{
  "head_dim": 32,
  "vocab_size": 2382,
  "activation": "swiglu",
  "norm": "rmsnorm",
  "norm_place": "pre",
  "norm_eps": 1e-05,
  "init": "normal",
  "init_std_down": 0.0,
  "beta2": 0.99,
  "weight_decay": 0.2,
  "grad_clip": 1.0,
  "schedule": "wsd",
  "doc_mask": false,
  "dataset": "wikipedia_en"
}
Each number is 200 + 40 x the weight over the matrix's rms, rounded and kept within 0 to 999. Layers, rows and columns count from 0.

# layer 8 MLP up, 1024x384, rms 0.0945, rows 327-345, columns 128-255
182,179,210,200,193,189,177,187,167,197,126,209,232,231,188,194,163,170,140,167,199,169,179,227,183,147,240,206,209,227,108,201,294,211,207,133,238,202,177,275,263,188,206,118,168,184,214,215,200,270,147,213,196,238,170,186,227,228,205,174,189,258,256,187,190,257,175,173,151,251,182,221,291,225,147,220,184,191,276,254,209,184,202,215,201,110,141,247,219,250,155,193,211,179,182,219,212,255,126,172,253,206,213,270,223,231,244,131,158,213,190,152,210,215,282,186,178,271,178,239,192,170,145,174,190,214,208,165
200,170,138,130,130,220,207,196,276,202,209,211,129,245,173,220,168,238,169,191,158,173,261,279,155,283,234,216,234,191,180,210,191,203,146,219,260,168,206,158,215,240,231,167,129,166,226,196,189,198,248,202,210,197,170,256,143,216,212,241,253,197,307,193,127,200,196,125,176,172,181,201,192,224,157,255,165,218,178,198,190,212,308,180,195,228,249,221,158,166,281,245,200,231,218,286,218,173,128,147,226,167,143,187,136,278,216,144,274,278,209,235,189,128,211,246,176,180,197,170,168,215,59,117,196,253,173,190
184,184,245,191,242,215,223,169,232,139,175,256,291,124,220,183,206,146,216,163,243,219,213,158,271,147,211,181,254,165,232,186,204,269,246,228,203,199,143,216,257,231,195,159,182,130,254,213,188,195,168,178,161,192,98,93,227,114,266,156,194,196,171,212,246,223,176,196,227,197,182,243,207,188,172,188,254,184,149,221,148,165,137,214,232,166,195,225,125,230,185,165,197,251,134,185,209,165,192,123,207,249,166,228,186,168,320,232,203,176,205,191,131,224,248,340,122,135,264,215,256,266,218,262,123,235,183,241
219,68,184,246,180,161,153,181,267,296,204,228,221,266,119,242,214,174,244,240,189,209,189,168,209,272,252,155,132,160,246,197,203,245,175,238,183,168,147,227,187,234,205,194,205,246,191,247,211,117,265,244,275,249,203,258,211,200,125,123,229,218,189,163,194,161,161,248,142,194,187,198,159,199,173,180,171,161,220,225,227,66,248,200,198,219,234,179,171,168,191,147,169,169,309,249,222,149,185,134,157,250,227,249,232,223,180,166,131,179,178,213,228,154,316,198,220,151,164,176,206,227,159,181,150,220,281,188
278,279,200,192,143,200,230,182,150,243,195,224,214,193,191,186,169,139,176,177,155,175,163,240,243,153,254,139,238,155,139,173,120,205,214,167,187,245,233,215,113,169,234,206,195,242,242,167,209,186,238,179,219,190,234,177,264,171,201,175,172,206,159,206,212,167,255,236,168,202,208,159,270,170,250,215,213,209,145,136,218,190,189,229,193,168,215,191,257,126,207,228,224,162,239,212,195,251,166,182,186,178,174,170,125,185,155,193,265,195,241,181,283,143,196,169,135,233,140,237,229,250,180,221,219,231,290,193
153,253,241,184,232,193,227,186,131,240,197,172,183,109,228,236,186,177,272,303,136,200,226,165,220,229,189,226,167,166,148,226,154,188,222,208,184,222,133,179,241,211,134,213,217,173,190,261,131,247,243,265,195,205,242,252,278,245,167,107,139,212,146,254,153,144,188,194,276,183,246,207,149,176,192,104,212,179,250,156,219,206,189,295,174,211,169,213,201,163,197,184,193,133,66,170,226,176,215,194,197,187,215,172,241,230,156,234,183,180,178,213,289,168,162,150,138,263,174,242,156,197,219,181,174,171,245,161
201,258,248,209,210,189,178,216,192,193,231,259,228,259,223,214,263,234,209,233,207,214,255,194,219,215,198,183,219,177,262,191,133,200,200,174,150,118,211,216,129,250,219,195,206,160,193,221,215,210,240,204,193,101,157,203,220,257,237,219,193,216,177,248,169,187,184,150,255,158,235,148,172,210,182,223,179,293,197,244,180,198,233,239,226,172,226,174,151,240,224,218,148,219,189,187,175,179,196,112,184,255,203,187,156,156,150,178,197,153,178,269,253,160,137,208,219,153,236,205,184,164,242,240,155,216,262,183
254,252,199,235,209,213,261,189,214,250,207,204,229,196,166,191,201,146,185,140,202,221,186,176,212,171,218,212,177,195,195,208,207,204,192,192,181,240,277,146,179,214,181,195,206,170,270,194,142,185,217,206,211,231,170,214,158,194,177,206,226,152,144,200,179,238,158,189,210,257,231,252,259,200,183,197,147,233,248,137,168,281,173,195,299,186,118,204,179,211,190,240,213,194,255,213,245,222,245,244,213,140,179,175,220,214,137,245,139,143,237,138,160,155,159,162,208,164,227,167,289,250,215,156,209,220,285,220
175,207,220,197,168,167,238,181,235,166,246,221,240,232,194,242,195,227,189,212,232,248,221,230,236,177,224,185,148,182,201,235,208,183,232,194,181,231,139,207,140,251,225,229,226,207,213,221,227,172,247,200,246,209,187,120,251,205,172,200,250,232,253,190,123,195,135,221,162,173,264,215,139,258,191,227,163,214,183,204,196,125,206,215,207,219,179,196,200,272,163,219,176,244,245,182,221,134,168,174,173,172,149,202,197,247,202,222,201,153,189,242,168,286,203,212,178,220,203,205,192,109,106,173,180,134,185,218
191,237,143,238,157,249,197,124,262,198,230,186,141,194,250,183,176,201,200,196,205,142,174,220,198,225,177,148,290,312,210,105,202,162,144,161,213,250,247,214,191,247,136,258,118,230,204,190,259,271,187,183,207,166,189,239,194,220,249,231,187,179,205,157,229,211,216,175,226,209,184,217,158,160,136,169,237,183,171,185,240,146,235,216,167,162,219,294,198,128,153,257,129,235,130,188,192,216,224,203,169,211,164,211,264,201,204,226,231,176,225,207,174,188,256,164,197,174,192,182,132,168,263,188,216,272,189,220
145,236,187,186,166,258,231,206,146,229,194,194,265,211,205,212,237,136,284,186,198,241,243,200,152,230,198,215,135,213,173,129,214,203,192,173,163,237,265,172,195,176,211,161,217,269,188,188,244,181,74,72,85,220,138,195,177,184,146,210,261,155,163,302,229,206,190,130,169,203,262,218,179,176,145,199,132,250,274,157,158,178,211,159,190,200,245,185,291,158,151,248,144,171,228,186,174,143,168,186,185,210,155,234,205,182,220,254,202,217,209,202,261,166,266,224,191,146,173,228,185,170,232,217,155,200,196,186
241,257,129,222,172,214,194,219,184,229,223,225,203,219,183,236,205,142,219,147,171,194,58,231,202,234,186,205,230,159,236,180,131,227,256,201,183,198,122,170,154,187,285,235,226,195,214,218,222,192,143,274,201,142,234,216,173,256,226,139,139,246,170,97,212,292,198,254,249,208,226,177,256,207,206,159,186,237,225,203,168,260,293,183,227,224,194,225,148,220,171,238,177,190,195,203,217,212,137,259,198,257,210,223,203,238,210,192,245,228,205,226,213,142,224,236,212,158,317,181,193,178,120,217,324,163,112,140
164,113,211,135,212,290,201,132,233,181,241,265,233,158,190,98,210,244,216,129,155,184,199,237,201,198,160,154,188,171,176,196,225,175,224,241,208,245,178,162,227,167,174,134,236,184,212,175,165,198,142,193,129,228,206,201,184,212,246,218,232,181,160,134,248,285,229,190,207,217,220,218,206,271,212,122,220,207,165,210,140,225,244,186,236,314,227,185,148,214,253,158,191,185,243,180,203,218,190,211,235,285,218,161,168,215,166,165,232,227,202,225,258,235,207,195,194,195,209,209,219,219,207,258,233,259,229,253
156,273,215,271,203,225,210,221,136,249,194,174,179,151,196,237,218,213,237,140,212,151,176,225,229,169,138,258,140,268,206,199,227,208,148,181,259,198,192,203,257,144,243,225,98,174,206,205,226,171,152,197,191,151,215,164,179,218,215,60,248,142,208,203,199,238,229,183,245,196,228,254,193,200,227,161,197,263,250,194,154,214,217,223,187,234,186,273,119,238,168,206,205,186,120,180,210,246,126,207,198,211,226,186,221,206,191,174,204,247,289,192,176,178,181,210,187,175,200,232,246,223,238,219,158,313,210,109
217,200,272,264,195,178,184,207,244,219,182,190,157,186,126,184,143,230,197,179,189,176,186,226,186,252,187,175,196,168,183,192,258,260,206,100,220,176,202,215,168,334,129,235,271,217,132,149,287,213,162,229,198,219,177,154,163,160,285,248,243,179,174,224,211,159,211,139,309,269,169,201,157,220,178,172,231,235,94,261,230,188,172,118,178,207,198,234,181,179,238,233,182,169,158,212,175,216,74,108,242,221,209,223,230,150,171,182,95,201,171,88,202,124,195,212,153,219,229,221,176,170,224,209,165,246,214,215
152,215,179,215,172,246,200,184,230,176,247,202,163,227,188,197,173,225,183,235,210,192,188,227,252,198,187,264,170,145,225,188,219,179,167,165,175,211,182,188,208,197,171,216,196,236,225,236,173,313,191,137,201,165,233,152,145,290,165,239,198,173,199,188,255,156,212,194,194,214,246,221,152,180,238,195,212,250,193,175,198,174,136,193,160,160,197,227,168,180,193,165,127,228,138,225,205,209,188,180,171,245,239,208,177,234,235,242,243,215,240,155,214,166,227,200,203,251,170,158,208,198,180,229,152,214,217,148
193,129,186,213,245,221,257,206,216,226,211,253,238,128,175,229,196,271,178,190,221,184,196,139,232,212,203,166,239,172,209,235,187,146,204,120,154,243,216,184,242,158,249,195,121,268,209,120,292,173,256,150,191,218,278,220,170,201,180,180,202,203,135,175,55,173,270,141,177,189,176,133,189,274,169,197,212,171,164,165,187,180,161,192,219,188,149,126,176,188,184,193,239,247,178,258,235,186,272,125,233,179,235,263,205,171,263,230,256,245,186,173,253,200,150,145,253,160,151,251,241,209,199,227,233,198,193,225
224,217,239,163,236,173,168,207,170,160,154,175,182,232,151,220,192,246,206,175,230,237,169,283,207,250,255,213,216,158,271,281,189,177,139,171,173,269,145,189,216,188,205,134,217,272,189,247,218,251,245,152,212,232,103,156,222,178,261,207,190,172,275,144,181,212,264,228,266,142,162,207,216,165,258,251,224,261,222,199,277,176,235,236,155,124,130,217,185,202,185,188,180,233,214,216,191,262,181,196,113,142,233,190,254,235,268,212,184,215,252,188,196,308,260,179,164,175,123,217,157,173,188,165,194,191,178,272
166,130,200,213,220,144,195,252,233,206,212,212,214,239,248,185,249,216,196,214,185,262,195,209,202,217,208,182,155,193,233,108,273,258,149,184,153,250,195,170,210,274,180,175,154,212,211,197,226,203,197,150,201,181,208,170,242,245,193,179,252,208,218,273,189,193,127,200,230,201,238,140,177,207,205,184,255,242,246,198,93,171,180,197,182,164,209,210,245,250,115,206,221,204,177,258,194,260,287,143,178,212,187,122,195,201,157,223,227,182,171,133,279,199,163,115,218,253,192,226,206,198,256,274,234,197,173,265
# layer 8 MLP down (transposed), 1024x384, rms 0.0842, rows 327-344, columns 128-255
180,219,114,210,216,177,235,167,190,160,230,155,170,191,145,199,228,164,177,197,217,176,252,122,210,202,147,203,250,181,187,149,162,287,174,144,230,182,229,208,235,181,231,154,170,186,224,244,193,166,257,198,254,215,177,276,186,211,199,202,188,189,162,233,190,205,149,151,189,325,223,191,181,150,233,200,228,240,239,288,241,218,178,225,247,267,251,211,151,226,214,247,196,199,278,195,224,163,320,239,207,202,195,179,210,257,199,167,174,225,239,201,181,195,173,189,131,282,222,175,244,268,239,196,204,113,201,88
84,234,174,265,152,155,198,157,177,195,193,205,160,176,168,202,217,264,183,179,183,244,192,206,101,211,279,158,206,193,195,216,128,206,137,190,195,226,206,142,183,208,174,123,237,184,224,153,218,198,230,146,221,236,161,198,169,156,238,340,146,168,235,163,144,232,161,218,187,195,183,213,140,147,175,211,159,179,238,184,108,231,211,193,203,163,175,245,124,261,156,240,227,257,211,296,284,212,259,177,228,326,208,121,155,181,222,186,182,223,173,210,234,163,213,161,170,223,162,176,223,160,209,170,128,222,243,290
98,156,171,266,209,209,300,177,212,285,316,209,261,157,211,278,233,216,171,225,216,200,210,217,249,206,240,176,195,174,264,183,246,216,193,209,146,210,251,209,234,182,144,229,252,132,249,242,220,167,197,225,228,277,143,204,227,200,236,198,209,148,259,233,216,199,203,173,209,164,151,164,192,156,186,226,245,163,177,214,202,232,211,176,305,161,190,220,252,106,189,82,239,233,152,229,203,175,196,137,243,195,235,215,163,120,196,250,188,156,156,184,117,208,290,149,137,194,236,171,263,173,211,221,195,187,191,206
113,169,148,190,243,190,211,184,205,159,204,168,198,175,154,183,174,198,129,298,198,187,171,147,234,186,142,185,208,192,200,253,220,200,182,237,146,210,214,215,172,149,175,207,176,197,186,195,199,234,137,256,260,167,154,223,109,118,205,165,267,187,194,252,203,197,162,230,127,144,159,254,217,202,215,254,185,142,203,216,186,164,210,156,222,332,240,227,217,216,192,166,279,181,336,262,253,200,163,226,199,241,166,165,265,181,162,133,253,234,209,250,129,188,305,176,244,219,227,122,158,209,248,292,199,230,223,252
218,177,220,155,232,198,179,161,139,284,216,208,219,199,176,181,256,160,162,173,137,140,202,186,210,224,249,139,250,128,251,170,194,169,217,223,142,256,233,244,192,356,249,182,206,226,248,188,151,296,214,178,209,165,239,288,160,220,196,163,209,214,228,125,183,163,174,150,216,185,255,183,277,262,238,220,175,202,187,148,197,158,187,192,203,104,208,233,296,186,148,155,231,271,251,227,158,160,214,262,199,182,104,234,71,218,203,238,239,211,231,213,262,208,205,206,263,288,191,225,132,192,228,199,166,208,236,184
233,197,165,216,202,160,255,122,180,206,156,233,225,165,236,218,131,205,60,240,190,270,195,163,217,193,217,250,208,212,146,120,199,162,202,296,161,203,227,177,261,189,121,219,220,155,154,235,239,248,252,165,273,245,262,134,247,127,148,385,285,247,176,217,173,320,226,170,218,161,229,204,183,159,265,256,169,220,274,191,229,160,211,223,172,162,105,220,234,195,223,192,210,231,260,220,215,163,202,240,203,221,239,293,290,193,261,170,195,270,158,199,167,231,164,186,167,202,164,182,205,148,205,210,203,234,252,187
171,199,178,261,185,190,173,183,229,161,203,284,222,213,266,225,239,193,170,191,244,224,304,192,147,189,206,191,229,236,127,268,142,212,187,172,263,220,221,155,205,195,236,190,203,158,191,138,144,226,172,223,225,144,177,162,216,225,159,366,300,186,179,200,218,182,141,130,203,248,141,214,201,174,219,250,199,207,231,236,213,257,234,252,143,247,251,161,233,198,186,208,169,243,152,187,203,201,150,206,213,257,202,155,160,197,172,134,187,152,177,177,143,191,178,159,184,119,255,168,189,237,241,268,225,192,175,188
195,185,177,201,200,230,133,190,184,249,201,150,111,111,208,239,211,199,195,211,256,154,172,182,183,245,220,147,174,220,193,234,184,168,184,199,148,181,330,179,233,208,231,206,204,248,162,125,138,207,242,182,175,216,195,129,184,193,191,217,239,142,163,211,235,198,195,198,142,254,171,192,229,285,186,223,171,211,222,143,270,181,235,219,248,156,218,173,171,207,174,183,188,176,170,168,281,180,133,216,177,257,222,259,199,217,180,255,266,180,189,252,157,192,202,191,175,196,204,250,217,207,149,211,167,207,119,209
187,209,165,171,237,202,136,230,249,136,184,140,250,226,224,231,266,244,192,298,190,156,202,211,194,211,150,141,232,231,241,213,193,274,151,203,183,186,277,205,223,194,230,160,180,150,259,243,166,202,288,194,186,213,179,218,192,231,205,199,153,153,182,134,161,253,137,274,191,190,249,222,216,211,188,191,197,186,200,245,185,213,219,239,147,116,114,189,224,195,221,248,210,265,249,183,145,180,224,170,152,184,181,218,209,207,228,191,184,246,218,250,202,192,142,248,224,209,130,254,224,114,151,167,197,236,226,247
195,193,224,154,189,169,225,178,114,199,219,182,288,199,209,224,163,232,130,240,220,216,209,222,235,221,225,159,158,193,178,205,148,233,172,154,192,188,215,174,150,164,136,226,199,210,225,222,185,216,116,212,246,267,201,173,265,192,252,409,190,254,161,180,158,193,185,187,241,179,180,154,267,202,244,279,213,165,175,153,265,242,163,165,198,226,221,184,192,210,228,155,188,210,215,140,220,248,232,148,200,173,182,205,259,249,214,184,135,223,185,178,181,147,198,232,205,208,86,201,193,215,174,180,210,223,176,208
211,178,183,178,276,139,179,172,220,186,111,231,199,202,203,200,196,213,190,201,212,214,196,215,186,182,238,250,143,166,140,184,142,198,173,222,125,124,241,242,234,279,191,160,242,209,119,256,209,248,123,168,169,146,214,132,221,230,187,168,226,136,175,250,234,168,160,207,185,254,179,258,237,221,186,140,201,210,188,265,229,259,201,220,182,188,187,164,287,181,121,224,183,204,208,202,198,165,225,127,229,271,261,234,192,263,217,177,148,150,197,171,195,202,254,189,190,222,192,225,175,149,273,251,178,173,239,190
169,195,233,151,258,169,188,198,198,256,168,159,135,188,228,172,130,210,205,197,220,215,91,232,98,240,238,176,106,212,212,176,173,194,224,191,186,99,231,213,144,252,197,240,188,166,256,204,257,166,136,189,248,240,231,138,205,237,128,123,109,234,204,192,175,140,227,127,191,193,198,128,190,229,234,175,203,201,156,176,196,175,216,127,282,254,222,203,183,171,107,257,213,172,183,162,224,283,253,229,222,190,162,206,165,211,147,219,213,158,194,206,201,260,212,205,203,210,307,314,250,129,146,216,239,279,189,206
228,148,217,199,211,204,202,196,201,236,190,178,191,189,198,215,169,243,214,262,238,209,216,204,189,232,181,212,262,183,194,196,206,255,230,139,168,134,191,167,239,192,161,201,212,237,196,221,173,205,185,219,156,187,175,175,208,169,200,367,149,220,199,186,221,197,177,248,193,168,212,166,203,204,218,202,211,243,166,87,263,212,196,211,224,210,187,182,192,228,238,181,236,201,238,129,231,224,167,189,207,182,165,170,208,167,194,203,236,208,196,225,211,186,191,251,223,177,202,152,185,216,134,135,248,209,187,237
156,221,288,173,232,182,193,216,163,258,124,205,208,264,200,222,91,148,220,202,149,258,137,229,264,202,163,226,193,220,226,228,251,181,116,227,256,286,191,173,133,201,170,239,201,271,226,170,100,250,256,224,150,212,119,150,138,135,255,65,273,178,229,215,162,242,211,152,207,178,168,214,213,218,203,164,139,166,200,259,229,159,194,162,191,129,290,188,203,248,174,247,187,220,258,215,174,186,247,197,227,205,243,219,157,237,123,159,198,195,254,219,133,181,168,287,189,248,237,210,117,214,76,244,186,218,237,134
266,257,185,190,198,175,164,140,244,202,142,111,222,224,145,228,240,226,205,101,188,216,214,290,148,216,172,174,135,166,156,259,220,187,281,186,225,151,196,162,187,237,179,182,240,227,151,195,231,198,134,183,236,219,194,238,194,178,280,85,172,201,180,206,84,242,212,242,168,247,238,207,210,257,187,239,221,246,184,194,163,169,222,113,177,214,232,152,214,162,202,175,224,106,158,193,243,252,192,155,183,199,135,213,204,171,236,173,120,218,224,99,237,140,149,167,150,195,192,210,169,60,229,192,169,218,195,233
216,183,233,246,203,189,183,290,224,245,265,251,221,255,196,182,238,185,216,260,119,206,102,223,194,187,278,167,155,242,219,216,210,191,152,247,170,133,236,177,203,167,187,243,185,248,221,185,148,260,233,107,135,202,200,196,127,151,175,116,216,116,153,171,285,182,262,212,166,232,241,188,89,190,184,175,203,187,181,187,262,152,186,143,191,181,186,211,159,166,228,190,169,261,216,168,193,216,298,240,79,157,187,203,188,192,204,245,243,200,145,183,176,185,232,257,192,203,205,258,196,229,216,172,174,193,193,181
187,131,203,126,210,177,199,185,165,250,245,242,154,135,178,157,184,187,202,185,144,176,200,175,184,213,261,176,190,198,341,174,242,265,203,145,207,216,183,151,202,187,194,165,115,247,173,135,198,226,108,214,199,203,198,269,222,205,184,96,226,234,200,208,131,253,191,174,208,217,231,220,161,274,223,200,205,258,154,174,141,197,133,149,220,249,229,183,245,133,215,243,223,224,102,170,174,105,240,197,255,202,197,221,226,189,177,339,208,185,251,201,209,229,177,153,208,196,159,168,182,179,297,191,178,165,246,189
255,164,160,213,318,227,209,250,190,205,252,183,260,141,154,181,198,199,216,223,184,197,199,257,205,300,259,215,237,139,242,166,232,169,256,131,203,196,173,203,142,141,168,186,241,211,193,219,231,192,190,137,224,156,226,136,269,170,124,300,217,193,237,235,185,197,214,218,211,210,238,183,216,212,250,195,141,257,208,172,233,94,166,189,64,207,125,258,229,142,279,228,178,204,260,223,206,269,168,214,199,213,201,187,189,197,256,213,231,180,231,152,246,274,216,231,138,253,159,224,214,192,164,140,165,172,191,255
# layer 8 MLP gate, 1024x384, rms 0.0943, rows 328-345, columns 128-255
186,186,176,137,201,190,201,151,235,186,207,251,183,190,177,234,105,127,289,172,117,167,271,246,197,167,166,180,228,258,164,243,207,199,145,92,179,212,220,181,211,226,203,213,168,154,126,233,163,181,215,284,231,275,196,203,246,169,182,177,268,212,154,200,244,210,162,224,168,235,170,249,170,167,194,268,164,217,158,207,206,156,210,218,122,180,202,224,177,208,186,182,188,207,234,166,199,208,120,208,225,189,275,144,239,276,147,234,225,231,201,243,247,215,215,250,214,224,208,225,163,211,162,239,179,138,198,204
150,201,254,219,256,186,249,213,281,187,216,201,213,165,195,247,192,141,204,260,148,172,157,203,162,194,204,258,235,240,185,240,130,189,223,182,184,236,205,231,164,238,194,196,117,215,310,245,223,217,232,266,193,99,175,153,209,226,153,218,201,200,193,229,224,218,209,275,140,229,172,212,163,228,307,229,140,251,215,163,277,67,139,193,215,181,232,244,223,249,216,177,241,115,189,206,308,198,200,247,154,254,220,234,199,240,173,228,233,179,184,240,205,165,231,202,136,176,158,192,196,164,238,280,250,208,212,163
209,188,156,284,108,292,187,282,152,186,200,249,156,182,140,204,169,223,247,191,188,176,201,216,213,218,196,239,200,189,209,168,213,160,152,300,192,145,241,175,164,162,188,219,194,183,214,170,143,113,282,172,255,262,142,141,172,213,209,155,215,218,61,162,178,128,205,194,229,216,175,245,136,156,222,238,178,187,278,200,290,247,206,252,178,178,203,191,144,155,233,181,228,113,241,196,142,226,291,117,222,130,163,190,121,99,90,326,143,211,218,189,189,200,180,227,110,184,310,214,205,244,230,188,186,195,226,212
166,252,232,255,175,174,152,172,215,204,176,111,178,256,219,234,196,189,183,254,195,211,198,210,196,209,131,248,164,234,230,162,165,218,208,190,241,175,184,206,213,237,155,201,178,204,194,168,220,171,195,280,248,120,166,174,184,295,140,157,187,174,216,201,200,146,178,133,172,269,197,197,174,135,227,78,141,202,233,185,229,212,258,240,158,207,146,195,187,269,183,156,147,226,183,180,188,190,226,208,171,141,154,195,253,134,153,197,186,146,233,276,211,200,246,152,192,207,175,144,190,183,168,166,231,207,151,212
192,241,197,210,288,167,191,208,215,203,164,251,274,175,235,181,234,196,245,197,176,234,261,183,189,244,156,217,204,153,190,323,234,135,282,207,164,173,191,142,173,240,178,169,209,227,214,232,181,256,266,206,173,246,184,246,163,165,160,197,196,207,130,193,233,126,194,263,190,229,156,223,194,103,204,196,223,199,149,144,183,208,127,108,207,188,169,226,260,179,190,245,157,200,181,231,252,164,177,189,141,207,214,135,208,216,220,191,250,273,148,166,119,179,141,89,243,166,130,221,289,160,125,213,193,242,219,235
186,108,168,210,223,256,165,257,177,179,182,170,216,210,188,171,198,231,205,237,204,252,220,179,201,187,217,176,164,272,232,202,189,241,231,244,164,210,175,256,246,185,127,178,146,199,151,256,230,218,176,162,151,197,263,189,131,224,266,238,134,161,193,198,225,185,184,190,325,186,207,172,150,309,183,234,159,212,185,222,198,128,243,216,133,174,169,231,177,295,197,109,176,145,295,250,329,163,190,275,210,223,189,280,196,209,282,237,231,154,209,200,207,258,205,248,247,134,133,207,210,141,190,160,159,222,170,158
211,196,208,252,233,257,139,216,225,197,196,209,226,292,175,221,251,196,242,246,187,243,138,202,153,218,179,188,177,187,113,150,97,207,193,122,146,191,254,252,269,201,232,240,172,208,175,209,133,133,187,152,215,213,221,198,294,205,225,179,179,239,231,123,228,156,176,123,223,147,123,263,178,245,202,237,162,259,214,244,125,190,217,201,218,220,202,271,233,177,239,219,190,223,149,177,115,176,138,283,191,209,263,179,217,209,207,181,241,163,260,178,199,167,214,204,146,122,142,104,186,207,237,214,204,169,207,115
206,243,269,244,218,244,169,234,221,191,183,220,198,64,224,155,211,194,184,192,189,252,202,228,239,227,176,209,236,161,199,149,207,167,195,186,252,143,141,191,240,241,178,180,232,142,235,212,244,263,212,214,212,172,162,151,159,174,232,181,159,143,177,187,192,215,166,240,220,131,188,257,114,197,200,242,242,241,116,203,180,199,224,221,220,196,148,180,245,165,165,236,223,161,164,193,191,194,182,150,290,196,177,184,201,118,244,235,195,210,171,213,230,179,154,242,213,213,198,214,194,187,190,236,160,245,162,201
188,187,158,244,139,217,192,187,237,272,167,198,157,200,159,217,217,196,214,191,249,192,204,209,196,255,216,197,238,229,209,230,183,225,281,243,108,224,198,178,179,215,165,227,210,226,220,206,241,233,222,151,152,132,221,191,175,156,168,144,156,144,232,186,230,213,216,193,126,258,262,158,185,260,192,208,208,155,116,173,267,231,268,235,202,127,273,181,214,187,158,144,208,129,286,185,161,266,145,216,216,217,211,248,186,208,202,231,197,186,240,242,204,198,202,238,181,218,156,235,188,153,177,187,254,169,242,167
170,236,204,250,188,164,249,221,199,214,221,216,155,222,209,272,253,225,179,201,212,213,202,200,166,205,193,143,231,184,93,172,223,228,235,199,219,233,206,236,159,152,146,227,172,200,209,177,174,219,236,223,195,153,204,214,175,214,144,191,217,103,220,297,201,258,121,182,105,194,194,185,219,199,210,190,150,181,154,199,213,208,200,275,160,194,134,249,194,211,209,208,155,232,225,145,225,155,193,168,171,155,132,187,194,208,187,287,184,174,178,185,228,209,155,224,149,190,220,146,213,190,294,141,149,139,161,241
181,258,135,193,112,87,238,200,147,177,212,78,150,173,193,208,145,237,169,202,196,174,224,170,224,260,271,302,173,192,218,173,247,178,190,222,177,219,255,132,256,274,216,192,182,196,181,127,301,286,199,229,138,268,206,230,242,163,257,234,193,151,182,204,181,169,192,142,229,149,126,249,188,156,256,124,196,168,222,221,234,175,202,174,226,217,307,150,147,184,155,134,247,200,224,100,191,229,222,217,204,165,172,149,251,234,216,178,230,228,179,209,269,206,132,135,175,237,228,178,145,119,251,235,168,286,219,242
200,188,145,254,292,241,226,214,214,159,151,219,240,226,133,179,184,186,268,207,103,199,181,200,206,168,158,163,238,222,173,232,145,140,213,181,150,242,201,177,200,148,214,208,208,163,192,158,169,163,201,211,171,289,198,130,125,213,186,211,183,134,158,158,265,168,220,255,196,166,193,214,221,165,243,190,215,225,157,158,209,224,261,201,158,219,196,184,227,244,272,145,248,211,284,178,223,253,256,228,232,245,265,133,130,198,198,202,304,223,170,172,236,161,193,235,183,162,159,173,237,197,146,196,206,294,201,200
179,141,109,229,247,292,290,202,213,174,222,164,188,189,259,259,144,169,250,157,188,187,138,256,217,170,179,232,177,195,262,194,195,159,162,177,225,184,279,226,217,240,217,271,196,175,152,207,214,124,212,244,193,237,170,92,230,205,187,179,266,180,163,209,194,183,300,214,248,167,181,284,229,221,221,248,169,209,162,186,207,142,161,201,150,280,198,223,261,212,187,238,225,216,231,301,175,162,187,187,185,208,215,196,180,211,178,213,207,171,168,139,255,204,218,284,196,192,168,210,261,130,166,211,188,196,231,148
153,143,170,98,236,180,289,173,232,161,166,217,223,227,149,229,155,178,244,289,237,214,184,127,176,95,195,192,227,230,255,171,170,160,228,206,196,205,233,172,192,153,275,211,283,205,285,207,162,196,127,213,173,187,199,201,227,201,94,205,170,210,179,162,200,175,181,146,123,103,136,237,240,213,255,220,157,203,225,233,182,258,141,253,221,229,336,289,258,197,161,214,254,327,198,143,252,183,215,246,200,259,186,131,134,100,312,252,198,214,224,219,245,189,233,182,240,148,260,210,167,186,193,190,224,205,221,206
198,206,168,144,225,234,201,133,234,207,189,79,183,176,186,200,201,233,158,184,255,253,222,189,174,216,210,199,210,211,168,285,159,182,179,172,216,223,243,252,239,209,186,266,194,154,149,170,173,236,144,186,258,227,211,190,196,190,232,252,209,164,168,245,173,283,216,193,129,225,239,252,223,247,199,184,163,222,160,243,202,266,284,182,155,181,205,207,203,224,181,253,138,151,229,223,181,166,156,222,224,130,208,235,176,183,131,235,213,206,213,163,211,203,226,167,202,173,197,255,164,206,279,214,197,206,182,187
178,250,194,218,202,242,214,239,169,213,147,154,190,223,249,177,241,154,274,219,164,166,240,182,174,250,188,263,185,127,148,131,196,197,116,209,211,161,219,232,195,212,225,268,264,237,203,226,148,183,217,205,208,225,242,180,202,249,228,254,156,200,226,155,240,180,224,108,132,183,204,269,195,101,220,113,252,128,238,219,270,200,251,243,186,145,208,226,211,222,111,149,145,240,223,152,193,178,190,186,194,220,205,210,182,179,171,191,222,229,171,189,180,162,183,137,213,268,181,210,159,184,154,161,219,203,206,247
276,236,142,196,218,177,226,192,191,161,137,142,227,220,195,212,251,238,149,200,197,227,274,195,165,104,168,163,193,252,246,130,255,202,161,149,204,229,229,175,192,289,200,132,170,217,202,195,210,240,239,134,221,245,158,136,177,191,203,243,198,262,187,209,271,315,227,179,188,159,179,197,115,166,199,231,156,243,200,171,203,198,305,199,214,167,256,185,250,206,198,234,124,225,239,169,249,211,163,201,158,200,194,168,182,201,178,161,220,209,185,161,196,229,177,143,223,160,162,243,150,206,217,191,195,165,140,245
233,231,227,309,154,185,227,196,225,194,228,172,226,146,149,172,239,192,270,175,276,165,188,219,149,198,171,188,157,204,217,244,182,180,223,220,271,234,226,217,211,217,148,270,294,160,171,216,204,189,262,232,194,171,145,213,188,93,284,217,248,216,196,259,263,132,188,228,171,182,183,215,212,153,205,148,214,209,282,152,212,174,147,203,206,169,148,206,207,159,157,190,154,192,227,177,218,187,214,274,217,178,199,240,211,200,218,188,210,195,223,219,124,163,189,231,271,235,173,207,175,217,175,123,210,159,181,203